config = dict(
    n_layer=19,
    d_model=160,
    n_head=5,
    n_kv_head=1,
    head_dim=32,
    d_mlp=448,
    vocab_size=512,
    activation='swiglu',
    norm='rmsnorm',
    norm_place='pre',
    norm_eps=1e-05,
    positions='rope',
    rope_base=10000.0,
    rope_fraction=1.0,
    qk_norm=False,
    attn_scale=0.177,
    bias='none',
    tie_embeddings=False,
    parallel_block=False,
    extras=['capped logits'],
    init='trunc',
    init_std_qkv=0.0215,
    init_std_o=0.0,
    init_std_up=0.0215,
    init_std_down=0.0,
    optimizer='adamw',
    lr=0.00272,
    beta1=0.95,
    beta2=0.99,
    weight_decay=0.025,
    lr_head=0.00887,
    grad_clip=2.0,
    warmup_steps=596,
    schedule='wsd',
    decay_fraction=0.841,
    decay_shape='pow',
    final_lr_fraction=0.05,
    batch_tokens=32768,
    seq_len=1024,
    doc_mask=True,
    train_tokens=292000000,
    steps=8912,
    dataset='wikipedia_en',
)
Each number is 200 + 20 x the weight over its row's rms, rounded and kept within 0 to 999. Layers, rows and columns count from 0. The size before them is the row's rms in percent of the matrix's.

# up: layer 5 MLP up, 448x160, rms 0.117, rows 32-60, columns 0-79
# down: layer 5 MLP down (transposed), 448x160, rms 0.116, rows 32-59, columns 0-79
# gate: layer 5 MLP gate, 448x160, rms 0.125, rows 33-60, columns 0-79
up32,103,195,177,185,238,186,203,201,201,175,212,204,215,207,204,211,234,206,205,189,205,192,213,221,214,226,188,198,161,187,210,210,220,166,212,212,177,184,186,191,220,169,199,216,205,188,169,215,217,217,202,171,224,216,194,200,188,220,188,197,192,171,212,231,216,196,203,211,203,188,240,174,154,206,215,198,180,198,162,218,175
down32,096,210,164,207,210,180,205,164,155,210,232,234,211,220,193,201,231,213,208,208,199,206,212,234,199,178,213,201,193,194,218,185,205,228,189,178,202,226,230,199,220,193,196,209,218,221,212,207,188,203,168,214,172,189,177,202,177,220,207,187,209,173,234,192,186,167,180,243,195,212,225,217,216,214,221,199,165,214,170,190,187
gate33,095,211,180,202,220,215,203,223,232,183,203,225,205,197,204,184,218,191,235,237,179,219,211,193,223,208,175,204,171,192,197,227,180,239,213,172,209,184,215,188,190,200,184,174,227,212,212,214,178,177,260,220,206,207,175,167,213,218,185,212,196,237,217,168,177,197,195,188,203,193,200,186,234,231,188,222,202,218,205,205,182
up33,094,214,193,200,198,202,176,173,210,187,226,193,208,233,216,168,215,195,188,189,184,185,205,186,161,165,228,222,207,201,198,201,185,193,208,204,189,184,199,216,229,215,191,198,192,178,207,189,229,208,164,222,200,208,169,213,195,221,220,214,201,178,182,186,198,206,182,202,177,218,216,222,202,161,207,221,208,184,191,237,238
down33,095,209,180,208,206,173,192,189,190,225,236,150,215,202,204,190,194,179,250,212,235,182,190,206,212,210,205,218,188,212,198,188,171,176,229,221,190,237,200,229,196,234,201,225,218,199,200,229,211,237,202,187,167,192,189,220,190,218,212,207,202,234,187,167,164,192,165,209,210,221,192,169,183,197,233,206,213,183,192,212,214
gate34,093,205,203,210,223,217,190,165,210,211,174,197,207,189,212,190,220,222,180,214,179,199,186,187,236,244,167,238,190,179,194,192,207,183,190,188,188,209,204,213,243,184,198,191,182,207,205,219,183,200,203,198,189,241,173,213,242,227,207,187,190,180,209,202,150,182,178,194,231,202,228,132,215,223,219,187,212,163,183,210,203
up34,096,191,200,191,223,221,211,214,220,192,216,176,191,176,190,206,213,208,205,173,203,216,216,221,196,217,223,200,210,192,183,199,188,214,172,208,220,202,166,204,248,206,226,192,214,215,213,195,231,187,205,210,143,230,199,215,210,215,193,192,223,241,187,207,203,187,159,187,208,207,232,171,213,201,185,194,207,183,193,233,183
down34,098,206,181,206,192,211,217,222,210,198,192,209,197,188,188,211,243,180,198,207,174,258,208,209,211,223,190,196,199,189,187,198,201,185,177,194,222,212,188,218,234,191,185,214,199,193,196,240,195,188,213,196,227,206,190,224,231,227,159,184,188,172,179,202,214,186,213,204,180,186,225,200,204,222,200,145,202,196,214,203,207
gate35,093,209,174,217,168,171,198,194,178,200,192,175,196,207,201,186,236,199,238,152,198,208,181,204,201,176,191,196,196,208,220,204,183,197,201,197,144,179,192,185,218,202,168,185,188,208,208,203,211,236,202,216,191,210,185,201,200,171,194,205,194,203,229,219,181,181,206,217,189,197,219,188,216,215,204,202,224,193,198,191,187
up35,094,171,228,198,194,216,176,208,245,227,187,180,234,220,206,194,189,185,168,235,205,195,223,198,190,202,209,190,234,205,211,211,212,220,198,187,235,231,184,209,188,197,218,187,224,189,171,197,216,180,203,186,238,216,211,216,181,208,183,200,223,182,186,238,200,150,171,224,194,226,178,203,217,191,231,221,180,225,224,203,199
down35,090,235,158,191,183,230,183,210,193,210,217,203,170,207,201,179,211,197,228,198,189,174,221,166,212,178,168,195,236,208,191,191,213,223,186,227,215,203,204,213,183,204,170,212,188,224,173,176,228,190,216,201,238,179,182,215,222,194,224,224,206,223,204,232,194,227,173,159,209,189,214,227,223,199,165,196,225,216,170,193,211
gate36,096,200,187,194,159,214,196,206,169,207,226,216,215,216,195,205,177,204,180,201,173,183,231,191,191,187,177,190,201,207,189,184,194,190,193,173,180,217,194,223,190,225,195,143,221,247,215,190,222,206,212,224,159,237,198,177,233,211,189,203,231,230,196,239,193,203,192,211,206,213,201,216,227,211,209,193,173,190,197,186,205
up36,097,207,186,196,189,203,172,232,213,192,207,199,244,203,216,225,181,231,206,229,216,215,207,191,215,175,205,179,200,166,151,182,190,197,184,175,224,208,173,193,203,218,196,193,190,189,219,193,215,247,177,186,228,194,208,181,229,232,228,249,208,180,198,172,221,208,211,216,227,150,198,172,195,189,227,180,233,194,215,240,204
down36,099,190,188,207,227,219,221,210,182,208,200,211,169,212,183,205,205,186,182,169,181,198,209,208,200,216,191,236,194,206,224,218,274,219,164,160,171,189,221,215,179,184,173,203,199,172,208,205,194,201,215,170,182,180,164,175,192,199,201,197,196,230,177,193,185,204,193,156,218,209,232,191,212,224,191,227,199,204,184,190,189
gate37,109,178,195,208,212,169,211,207,206,202,178,185,151,192,218,205,197,228,226,187,202,177,201,215,205,181,220,225,178,196,201,198,220,171,185,201,184,221,245,186,200,192,201,199,209,236,215,167,234,185,181,175,196,214,225,184,210,183,179,203,183,210,226,214,218,217,222,186,223,221,190,172,224,210,169,194,193,162,189,161,233
up37,111,217,165,218,245,206,209,184,227,184,207,145,192,168,242,219,195,195,218,209,200,179,199,230,181,200,176,218,192,201,190,222,208,191,212,156,200,223,211,226,206,242,193,217,227,214,228,212,244,239,220,215,177,184,209,166,211,192,200,205,178,172,218,209,222,233,211,209,213,198,196,166,149,190,219,218,221,179,177,203,205
down37,108,184,199,192,221,215,226,202,214,186,196,185,200,195,214,247,202,222,166,176,168,214,198,208,207,210,219,212,207,181,194,194,194,182,207,167,189,206,218,166,190,171,235,185,197,219,180,215,203,208,219,176,217,182,179,231,214,186,197,182,209,167,219,225,173,215,202,192,191,200,182,183,228,207,208,199,216,203,224,213,201
gate38,091,197,192,208,196,247,168,225,204,199,217,210,204,205,199,216,184,193,189,201,154,209,220,213,186,172,228,219,213,212,200,206,215,215,253,215,207,197,206,174,229,162,180,212,200,198,205,182,223,197,205,201,187,240,225,239,214,207,213,215,188,213,178,216,185,194,218,221,213,208,204,196,225,206,197,218,202,181,185,194,185
up38,088,198,183,192,206,183,199,180,201,140,197,205,194,239,201,180,222,214,199,196,229,215,187,197,225,237,209,190,194,183,200,188,206,194,216,194,211,227,214,216,182,205,161,216,197,163,163,213,175,243,224,176,187,223,181,195,196,186,187,183,187,214,226,178,217,223,199,204,176,207,193,180,178,216,214,166,201,224,185,210,200
down38,088,199,200,169,179,213,158,234,211,183,228,177,189,215,164,174,216,219,190,207,191,181,210,171,139,219,248,218,206,155,229,209,186,237,188,203,183,216,200,225,210,225,198,198,236,177,215,189,194,218,165,194,211,207,230,179,220,194,192,172,148,194,193,188,196,200,231,206,166,195,171,172,235,213,183,187,184,199,220,210,189
gate39,096,153,174,160,246,196,189,187,205,177,184,217,205,222,182,170,186,179,215,200,200,240,197,210,244,201,170,190,208,219,193,192,185,224,182,212,204,179,218,214,187,235,213,191,235,217,199,216,195,206,192,208,159,219,195,186,207,227,184,255,182,188,206,181,218,198,177,189,209,222,200,217,184,227,204,179,205,197,181,161,195
up39,098,177,211,227,203,219,204,225,163,220,231,169,155,180,199,196,197,189,196,175,190,216,196,175,202,204,242,182,184,220,203,205,210,176,225,193,184,205,221,177,203,186,191,180,212,224,177,202,231,209,193,202,186,209,171,204,153,200,202,194,187,221,198,206,204,202,198,180,185,248,185,234,182,217,236,193,199,183,185,226,144
down39,099,199,192,188,188,205,182,214,195,202,214,192,236,191,193,165,189,168,216,204,221,194,181,169,233,234,206,170,191,180,241,237,165,206,185,199,150,167,164,170,211,215,177,192,194,189,206,168,210,229,215,225,210,212,193,243,213,192,206,182,228,217,218,206,230,207,184,193,232,211,201,175,224,186,205,191,225,167,191,200,175
gate40,101,216,185,186,187,181,176,200,220,193,190,198,188,209,180,223,222,216,188,194,202,225,223,218,201,165,206,193,171,164,189,221,201,180,204,218,239,190,209,206,243,179,184,176,188,182,228,208,201,175,194,165,207,176,183,193,228,208,170,217,203,161,201,211,181,185,199,191,211,186,249,203,199,210,173,165,185,199,169,147,168
up40,098,212,172,232,198,196,219,188,196,213,187,220,229,222,194,206,190,190,209,165,203,207,199,181,184,188,239,232,166,199,210,180,221,182,194,200,228,179,194,224,217,159,189,207,205,185,191,183,189,206,188,186,204,210,183,197,239,186,183,174,207,210,189,207,233,207,242,208,203,222,214,223,196,199,186,178,226,209,196,204,214
down40,100,261,207,234,189,192,211,176,190,234,168,179,215,174,215,198,202,207,202,220,187,189,195,197,222,199,186,195,202,183,225,202,177,195,154,206,200,188,210,195,175,214,191,199,172,192,221,216,191,182,181,183,211,225,229,190,207,224,201,217,206,204,223,188,229,187,191,205,187,174,192,229,172,166,205,200,215,214,156,191,164
gate41,092,203,188,204,216,165,176,172,224,192,169,230,161,186,167,200,189,158,221,185,211,178,173,195,226,226,203,222,211,184,240,209,183,199,168,205,205,225,215,184,200,217,216,160,181,241,171,218,216,206,221,199,207,182,233,235,209,210,187,218,170,181,213,203,212,172,209,201,220,204,212,177,177,185,184,196,174,229,188,203,176
up41,094,196,193,189,242,174,207,215,212,184,202,228,186,213,184,192,194,226,226,206,210,194,202,196,204,179,197,209,199,230,150,190,212,166,196,204,172,170,206,160,179,145,218,189,190,178,241,210,202,191,171,208,210,208,233,201,206,191,216,173,190,218,220,185,161,193,205,198,219,242,203,233,189,192,228,225,209,193,195,193,201
down41,096,245,202,224,219,182,240,213,180,214,169,234,210,229,175,221,205,195,170,200,208,193,194,236,174,201,184,209,180,195,216,171,201,197,182,209,208,240,173,204,212,210,207,193,185,190,184,230,197,175,196,187,180,177,222,218,193,183,232,207,163,200,201,219,204,185,221,224,171,203,211,191,222,211,184,203,206,215,182,194,166
gate42,111,165,194,219,201,196,172,210,234,220,171,247,212,208,207,177,166,177,185,205,182,219,210,203,200,208,219,224,196,175,223,219,160,224,187,222,237,173,204,232,183,216,209,201,209,201,207,232,189,176,202,222,254,178,210,225,189,203,175,210,182,208,211,195,239,181,197,205,179,181,201,189,224,216,192,202,198,180,185,202,180
up42,103,230,201,215,192,204,209,200,194,225,181,205,209,210,185,218,170,172,195,192,215,174,171,204,185,231,198,207,201,210,218,211,185,232,191,223,193,202,178,190,213,199,207,185,171,219,198,228,146,199,198,204,201,163,176,203,201,221,185,211,192,191,231,213,214,165,195,179,228,193,218,197,210,189,218,178,187,202,199,203,160
down42,108,158,208,234,208,216,197,185,192,217,187,190,189,185,176,168,208,208,178,202,224,207,201,206,199,194,204,223,158,163,214,201,168,193,166,210,226,180,223,229,194,202,185,188,226,206,171,226,197,189,193,192,161,181,199,195,233,240,194,197,226,233,195,160,201,221,164,188,201,206,222,190,213,209,196,239,209,174,193,212,191
gate43,107,214,196,193,194,214,214,183,231,215,214,194,185,204,203,207,192,204,194,220,167,175,228,209,183,201,156,196,212,205,229,249,163,208,193,177,198,217,209,220,188,209,189,193,212,225,191,203,216,209,166,201,201,216,174,188,188,211,201,202,224,206,201,164,153,174,171,218,196,221,211,210,220,212,185,198,193,220,187,197,198
up43,103,186,195,197,166,189,214,196,194,197,172,229,187,220,212,194,204,195,205,229,185,184,196,194,192,206,222,211,189,186,226,240,186,211,224,197,193,189,190,217,195,193,164,221,213,235,195,210,160,247,180,183,182,208,197,205,192,192,173,164,196,194,221,176,174,178,189,211,216,205,201,212,232,155,225,224,189,218,182,217,186
down43,106,222,223,211,241,214,214,204,210,210,183,208,214,186,201,210,195,204,207,216,166,201,243,167,172,219,181,182,199,189,186,178,171,239,218,210,207,169,168,204,206,196,195,200,174,200,174,166,186,221,204,195,205,188,241,214,157,188,180,221,206,211,223,202,159,221,218,195,183,194,211,189,206,222,195,201,186,227,206,232,194
gate44,097,207,170,226,222,168,236,175,207,196,202,186,208,191,210,152,182,205,192,184,174,170,213,219,185,217,210,215,200,189,200,207,215,183,197,216,193,200,163,142,185,192,200,228,198,174,202,187,239,191,209,189,164,235,203,184,190,250,189,195,199,203,192,197,211,158,180,197,203,226,196,191,184,188,251,176,217,174,197,203,193
up44,097,167,221,200,186,222,231,175,196,208,190,142,203,177,236,194,180,252,168,199,176,196,210,217,174,181,178,228,188,207,176,201,189,239,210,245,202,194,164,188,214,197,220,159,230,212,193,202,154,188,197,190,182,203,170,219,248,229,200,189,231,221,227,186,173,210,199,207,218,199,180,197,210,210,192,215,207,198,200,221,216
down44,102,202,173,215,213,242,198,179,208,174,198,151,199,188,218,196,223,206,183,196,186,210,182,229,176,227,199,215,220,193,189,196,166,206,210,193,208,200,199,177,216,182,193,239,175,192,194,226,192,206,175,213,211,161,181,231,214,235,184,202,213,201,221,187,173,204,183,203,206,202,203,176,200,223,183,192,168,200,217,213,211
gate45,113,173,191,191,188,201,210,205,182,217,164,189,206,241,220,196,177,228,214,228,202,207,154,176,209,192,203,217,184,199,172,221,192,173,220,207,182,233,206,192,192,181,229,229,227,192,175,182,195,162,189,199,237,216,212,189,219,207,190,201,198,199,240,188,194,195,230,212,220,186,230,216,230,193,187,173,203,184,174,181,217
up45,111,196,186,216,185,195,211,170,202,182,210,203,219,189,210,174,216,174,221,212,198,178,210,213,209,195,214,165,198,222,181,213,218,197,212,179,214,196,198,192,222,190,184,224,198,207,198,212,150,192,232,226,193,213,174,226,208,224,213,172,223,193,209,203,140,196,188,192,191,217,189,199,150,188,231,202,187,182,189,217,175
down45,114,159,224,216,170,176,194,174,192,230,204,190,253,193,183,209,183,201,177,215,203,215,197,211,178,204,206,203,214,199,200,217,183,186,217,221,214,241,215,214,160,210,210,216,173,179,222,192,206,174,220,188,210,201,216,220,213,200,175,195,203,198,182,207,193,187,211,188,193,149,225,163,221,170,219,237,223,189,239,201,171
gate46,092,177,213,194,191,205,209,247,190,195,227,188,216,225,157,220,201,171,207,203,233,206,227,192,200,154,201,198,211,198,197,210,223,220,204,189,208,187,220,184,192,226,211,160,231,172,211,219,192,171,200,171,223,213,195,191,214,171,181,202,217,217,165,179,227,234,188,187,190,209,204,187,227,222,174,196,220,171,180,189,199
up46,096,191,188,206,201,186,202,187,195,180,197,215,201,181,182,188,196,206,201,182,195,230,195,206,203,261,227,195,203,175,166,178,160,195,178,197,202,209,165,202,184,194,204,190,189,179,178,184,225,206,213,214,190,185,219,194,170,228,220,190,212,201,230,187,197,183,195,228,204,203,215,206,196,190,186,177,210,231,243,235,210
down46,096,231,172,208,215,228,187,197,190,220,191,214,233,194,221,195,175,203,215,200,220,212,211,210,233,205,185,208,224,182,201,185,164,207,188,200,193,210,192,180,200,212,213,213,162,221,167,191,214,186,230,176,187,195,209,232,191,216,219,168,172,207,216,227,204,206,173,245,166,211,203,190,170,222,242,183,188,217,212,201,227
gate47,098,192,158,173,181,195,212,192,153,226,190,208,198,181,199,190,187,216,224,225,194,193,193,194,204,143,222,224,201,215,206,218,208,212,216,201,191,215,183,161,170,212,213,217,200,244,178,244,180,220,155,172,204,235,188,198,197,204,168,189,215,203,223,183,214,197,184,184,156,213,197,196,187,176,237,215,214,217,190,209,219
up47,097,220,189,183,169,236,220,156,196,182,199,186,164,162,168,195,234,169,207,201,198,222,213,200,210,206,148,187,202,189,217,216,199,197,213,238,149,182,211,207,234,177,169,180,185,200,218,215,202,247,242,235,238,202,199,202,199,192,174,200,197,181,194,220,208,226,191,176,207,175,202,217,169,200,203,156,215,184,197,205,195
down47,100,188,211,170,198,194,178,180,182,163,191,222,223,237,184,191,230,181,208,183,207,186,210,203,188,179,177,169,189,179,179,178,169,178,192,190,187,226,224,182,179,177,179,202,185,215,236,234,195,177,184,224,184,226,203,190,188,214,210,218,166,209,202,203,189,208,201,217,189,235,211,181,206,207,183,218,185,198,232,221,190
gate48,097,226,190,186,163,202,222,168,183,242,194,206,170,183,212,214,182,213,203,180,198,213,194,195,190,198,204,186,194,209,219,192,198,185,187,161,198,197,208,198,182,202,220,152,232,203,178,195,207,184,184,247,230,187,241,231,209,190,213,200,218,201,182,192,210,207,194,176,197,233,213,230,199,198,187,206,187,200,184,204,204
up48,099,179,187,236,203,205,205,169,197,198,200,177,236,197,193,207,156,219,218,217,185,197,196,200,194,233,188,199,212,188,223,218,217,175,184,207,197,187,193,184,228,197,222,212,187,219,187,227,229,190,156,206,190,195,179,208,186,193,225,188,223,199,240,231,176,207,219,164,212,225,201,221,218,256,201,193,211,208,202,221,247
down48,100,212,209,196,215,237,201,183,219,249,170,171,238,203,221,192,232,177,187,164,189,188,203,195,164,215,170,175,192,232,217,169,191,199,156,228,230,219,195,223,201,171,197,195,202,170,194,189,227,195,201,245,159,225,219,183,197,199,212,215,199,221,201,182,205,216,183,193,180,205,231,200,192,200,142,179,227,196,195,199,229
gate49,103,194,224,165,218,205,190,226,209,204,180,212,198,200,201,192,185,197,187,223,209,191,203,228,198,197,187,189,202,165,194,225,190,188,202,205,212,179,171,190,197,189,182,189,194,172,150,195,180,185,224,186,214,184,224,176,225,208,188,192,192,171,205,243,215,170,187,184,154,208,201,161,180,182,218,194,189,214,193,194,181
up49,101,201,220,193,164,193,212,237,202,230,203,179,197,217,181,212,231,192,216,195,164,178,181,205,199,206,251,235,191,209,208,232,194,187,190,220,221,178,194,199,190,172,217,171,167,209,203,181,169,144,175,215,237,184,195,195,186,195,177,181,184,225,203,236,219,226,197,201,219,215,169,210,240,186,168,231,189,223,234,191,172
down49,105,182,166,222,198,223,208,188,169,210,247,176,204,227,210,229,195,210,196,190,199,231,172,188,229,217,214,205,173,185,173,201,203,192,192,185,191,205,178,183,147,199,206,198,196,190,190,237,214,179,205,212,214,209,180,215,197,184,187,204,187,208,191,207,178,211,174,208,186,249,213,178,192,185,193,213,216,167,166,218,196
gate50,104,200,202,196,209,203,200,201,192,187,196,200,206,217,218,209,199,195,189,192,187,237,198,189,206,203,205,208,194,209,199,210,201,208,224,245,151,194,197,188,182,216,190,190,199,198,177,183,190,189,194,206,190,220,192,214,201,195,190,204,219,206,221,220,232,154,194,194,208,235,210,152,235,226,193,197,236,212,197,211,211
up50,107,184,203,201,219,192,202,234,187,182,193,211,223,222,214,219,205,210,228,202,221,228,205,175,191,186,191,182,205,193,205,188,200,201,225,202,175,202,207,244,152,194,206,184,223,169,187,197,145,233,201,204,199,195,234,208,214,173,165,222,204,216,214,218,232,238,203,183,161,227,187,175,227,212,179,189,185,211,224,210,195
down50,106,193,255,182,193,206,182,196,192,176,206,194,191,184,204,192,186,226,196,219,205,189,198,185,195,163,199,248,179,147,175,222,197,202,187,175,233,208,213,223,183,188,227,167,211,194,202,208,198,191,204,219,196,224,174,204,167,194,158,208,206,137,181,210,226,224,187,191,174,213,182,174,185,198,183,208,199,223,230,188,210
gate51,097,176,221,152,230,186,172,231,216,186,206,200,180,201,217,176,205,215,161,228,190,168,226,202,210,204,197,193,198,234,210,260,189,225,225,184,190,225,197,189,217,226,226,163,210,245,197,162,175,227,225,212,171,197,192,182,209,193,225,219,194,202,219,182,199,199,182,214,172,209,226,168,185,147,214,201,202,190,178,166,188
up51,098,182,201,185,206,194,212,179,211,225,187,148,173,221,189,200,206,160,210,207,201,194,209,197,218,205,212,179,193,227,212,180,220,190,196,241,204,198,200,177,206,177,180,173,214,174,207,198,156,219,223,178,180,209,184,225,189,218,162,192,193,201,191,207,221,202,192,178,239,198,216,206,186,183,234,188,193,181,185,247,214
down51,099,207,207,194,248,182,191,201,189,219,155,196,204,218,215,209,179,206,222,209,194,192,140,208,201,182,221,208,219,162,209,213,172,222,209,176,200,174,234,197,182,187,199,214,213,215,225,196,194,183,190,223,184,202,219,206,177,196,160,153,209,228,210,181,204,218,217,205,204,165,239,205,172,180,193,188,187,195,222,215,194
gate52,100,230,187,215,187,185,216,233,188,218,194,191,208,183,205,136,187,198,216,216,184,222,204,214,230,232,197,170,190,172,216,231,232,197,220,213,190,188,187,232,194,197,172,244,213,221,180,165,206,198,201,200,192,185,198,150,217,202,205,153,202,172,191,216,178,155,179,230,202,230,205,208,200,194,207,194,192,195,182,224,207
up52,093,186,214,214,215,185,206,190,226,208,202,198,225,176,169,218,178,223,230,201,206,192,183,211,181,233,171,227,193,166,188,200,194,201,190,198,217,185,199,190,199,189,232,178,159,194,203,227,199,185,187,210,207,197,223,228,191,227,234,167,221,240,207,200,210,223,175,236,217,185,179,206,197,217,179,253,229,203,199,203,199
down52,096,183,168,187,200,227,192,161,193,170,213,190,193,179,242,235,208,203,228,198,200,234,170,214,199,247,187,228,203,148,202,203,255,222,174,196,200,166,202,178,173,192,196,168,198,181,172,210,210,193,181,186,198,190,194,191,223,213,210,185,201,192,227,174,231,149,190,178,178,242,203,198,184,191,193,238,185,190,214,238,210
gate53,105,227,216,182,217,191,181,206,191,208,196,200,196,210,209,215,147,223,220,198,211,201,202,214,187,230,213,230,187,236,230,186,203,216,201,182,206,210,211,236,206,217,223,201,199,178,191,226,183,217,188,228,207,196,201,205,204,172,181,204,207,232,189,176,185,215,226,213,157,162,220,175,213,196,184,192,214,173,191,151,172
up53,102,196,222,189,180,177,172,205,199,208,221,206,185,214,222,198,179,216,246,223,215,185,236,194,215,169,213,220,188,192,183,233,218,215,239,188,193,196,176,209,200,200,199,221,201,182,201,212,184,158,227,208,206,203,188,206,214,197,205,186,192,263,204,167,204,191,182,210,179,196,220,221,213,233,191,196,167,195,179,204,186
down53,106,210,211,208,212,219,239,211,235,221,194,164,192,196,188,183,221,215,194,167,203,213,195,160,209,211,195,198,224,213,205,204,189,210,147,215,195,159,199,172,245,187,227,190,203,186,220,175,196,178,209,201,197,222,182,193,224,194,171,195,208,204,163,208,218,218,208,161,210,172,210,208,198,213,225,189,215,233,164,230,217
gate54,101,205,188,196,217,206,201,229,214,213,193,227,180,208,179,207,187,211,213,189,195,185,204,210,184,242,202,160,211,158,225,171,184,202,202,193,194,183,211,234,200,169,207,181,214,183,221,196,198,177,184,200,211,179,214,181,166,194,228,180,229,184,212,185,190,213,199,210,200,196,229,160,192,163,210,155,177,160,206,236,216
up54,099,190,192,225,200,172,182,194,185,191,200,174,194,205,248,257,201,190,165,200,204,240,190,204,188,199,190,223,175,180,220,189,196,204,164,220,212,202,221,194,200,171,175,240,208,156,220,197,215,235,212,173,250,196,195,217,196,173,216,169,189,228,228,247,206,198,183,195,219,177,214,199,226,194,179,208,209,188,234,190,188
down54,104,191,214,192,184,175,180,168,200,180,167,213,209,220,206,212,180,212,212,224,192,174,199,189,184,192,214,207,220,204,197,185,220,202,159,211,220,207,205,212,196,210,197,223,188,213,180,223,195,176,183,191,204,188,145,224,245,217,172,216,188,217,228,193,195,150,180,217,238,187,228,206,195,199,161,241,189,192,208,188,170
gate55,100,207,162,200,231,208,215,219,239,205,164,191,193,191,169,187,176,204,223,178,173,184,190,189,229,182,201,216,161,220,199,202,203,207,202,234,199,186,223,224,179,174,217,209,202,197,182,191,201,226,224,232,210,245,204,187,195,196,196,195,220,201,218,204,188,213,172,209,201,233,211,208,201,201,237,194,188,184,185,224,191
up55,099,175,177,199,211,178,225,202,232,174,199,192,228,181,221,183,181,196,167,187,212,187,207,182,200,193,225,217,193,176,180,183,187,211,181,211,193,195,174,226,184,203,196,193,185,211,183,242,195,210,240,185,214,225,221,225,199,208,197,231,156,176,185,192,234,195,192,192,171,196,202,179,238,183,215,221,198,204,179,190,197
down55,104,223,216,204,180,189,201,190,208,154,209,230,208,197,187,178,189,197,216,187,188,184,250,177,193,188,217,213,149,191,194,205,169,212,213,227,208,185,194,222,217,184,233,168,208,193,177,170,203,204,228,178,199,190,187,200,198,199,212,178,188,181,201,177,235,215,194,201,211,190,175,231,221,148,214,186,182,236,242,211,191
gate56,088,185,188,231,180,177,209,205,202,231,185,212,187,227,219,253,203,168,197,197,198,208,175,164,220,182,194,203,209,227,204,186,238,229,225,174,187,209,206,212,221,200,204,186,223,208,208,186,225,190,168,195,175,185,184,217,187,203,187,175,237,235,235,205,185,193,191,194,153,253,198,198,177,233,218,207,189,198,208,203,182
up56,093,215,208,152,194,216,218,202,178,204,185,245,188,214,214,207,195,197,189,203,232,188,217,182,181,201,228,210,195,193,193,228,204,208,185,166,212,158,203,179,195,216,225,203,208,185,216,194,194,177,209,161,218,187,172,220,214,178,213,223,220,206,208,195,200,183,184,199,182,230,190,218,176,217,190,208,213,186,184,188,187
down56,094,216,190,158,200,191,184,182,200,220,175,164,201,195,168,207,170,188,210,155,194,192,175,191,207,176,228,194,212,183,216,182,216,213,149,200,204,191,220,193,196,187,217,211,211,190,196,179,202,208,182,228,183,240,178,180,229,171,161,170,195,191,196,170,228,159,215,209,180,194,191,202,179,188,208,210,152,177,181,204,181
gate57,109,235,191,218,214,175,222,225,211,195,194,207,207,185,206,196,204,176,228,162,177,208,193,206,189,230,205,201,203,199,164,182,153,200,210,169,229,167,209,192,184,199,187,209,215,210,183,200,182,169,193,193,192,197,212,195,176,192,203,173,187,216,190,194,225,234,189,198,193,186,204,191,201,192,207,242,184,151,179,181,217
up57,105,209,199,243,184,203,201,204,185,240,183,229,233,181,199,219,191,199,219,210,194,227,243,177,217,185,193,173,232,228,182,248,193,199,208,211,209,185,177,205,175,202,213,195,234,198,196,176,167,166,202,233,210,178,213,200,188,187,229,199,206,203,206,198,199,212,172,200,211,190,181,222,176,210,208,177,203,195,216,259,181
down57,108,145,210,192,180,175,161,212,205,203,184,204,193,197,178,152,211,210,171,219,193,208,187,196,245,198,159,207,211,182,210,187,237,200,194,209,157,172,182,188,201,210,176,191,197,157,204,191,194,192,188,215,198,208,210,178,239,241,186,185,185,183,203,200,231,156,203,215,202,209,205,237,216,181,223,158,225,227,199,212,178
gate58,113,167,189,167,229,175,198,192,221,193,184,210,209,174,212,167,189,211,203,238,183,203,208,223,220,222,175,204,209,213,199,220,222,221,222,212,194,169,205,165,194,182,222,193,202,230,199,196,161,211,212,250,199,199,186,162,208,211,179,189,206,192,219,210,175,213,210,205,208,173,213,222,179,196,229,202,235,208,198,184,196
up58,113,159,209,166,201,222,207,190,224,218,216,185,184,196,164,189,177,165,180,180,193,206,180,214,216,226,199,177,214,183,203,225,231,190,186,209,182,190,191,244,184,200,222,238,186,210,218,200,185,210,214,225,213,222,196,224,234,232,203,205,242,185,201,211,217,158,221,227,249,197,167,203,187,188,188,195,212,237,177,193,201
down58,108,201,213,204,200,205,208,217,178,186,171,214,204,207,207,185,215,224,182,184,219,177,168,215,194,198,195,176,195,164,232,208,192,201,222,184,219,185,250,198,201,182,204,187,205,193,205,230,226,221,191,205,199,182,189,199,157,182,206,183,174,191,190,206,234,235,164,206,176,228,176,216,235,213,172,205,224,191,193,182,169
gate59,112,213,172,200,183,159,189,206,208,223,176,210,223,197,224,174,223,195,229,232,152,181,206,199,204,174,177,209,195,200,221,201,211,212,216,201,217,204,203,247,199,210,183,201,200,206,204,191,159,214,190,219,186,204,212,172,243,207,219,217,215,195,206,197,182,186,178,228,232,215,218,199,214,155,182,203,201,210,201,207,222
up59,119,250,220,219,172,201,196,172,174,203,196,233,218,189,208,185,179,185,198,219,208,215,190,198,210,252,228,222,204,243,186,216,207,213,209,216,209,200,221,169,224,236,210,190,188,189,214,232,201,188,194,209,184,201,193,184,217,205,182,238,201,196,172,164,165,197,192,216,192,187,168,194,209,214,197,222,150,208,185,193,201
down59,117,222,223,212,201,260,194,178,167,189,228,224,192,217,243,191,202,212,220,165,242,188,197,209,191,227,243,176,232,195,157,205,236,197,179,173,218,209,205,167,209,248,192,231,201,182,195,192,195,198,200,197,213,207,207,196,210,221,205,219,204,218,180,205,189,221,188,170,221,198,187,215,158,237,210,174,209,205,171,191,210
gate60,091,216,187,219,211,196,233,200,182,195,242,261,177,167,183,196,157,176,205,214,153,225,213,210,194,225,173,216,195,222,216,228,223,195,195,230,206,187,222,211,188,191,230,198,181,205,176,189,220,176,191,216,201,158,227,203,203,215,219,166,173,217,187,238,224,191,237,191,196,190,202,199,216,189,190,171,144,201,213,221,193
up60,088,200,188,184,211,202,201,184,183,204,186,180,192,183,217,232,216,228,194,185,205,212,188,206,194,166,222,205,179,214,218,234,193,204,183,161,193,190,203,185,214,176,195,233,229,221,209,219,167,220,185,193,171,207,155,202,202,192,216,176,252,222,203,196,202,235,156,196,244,227,206,214,187,201,224,233,223,210,186,210,180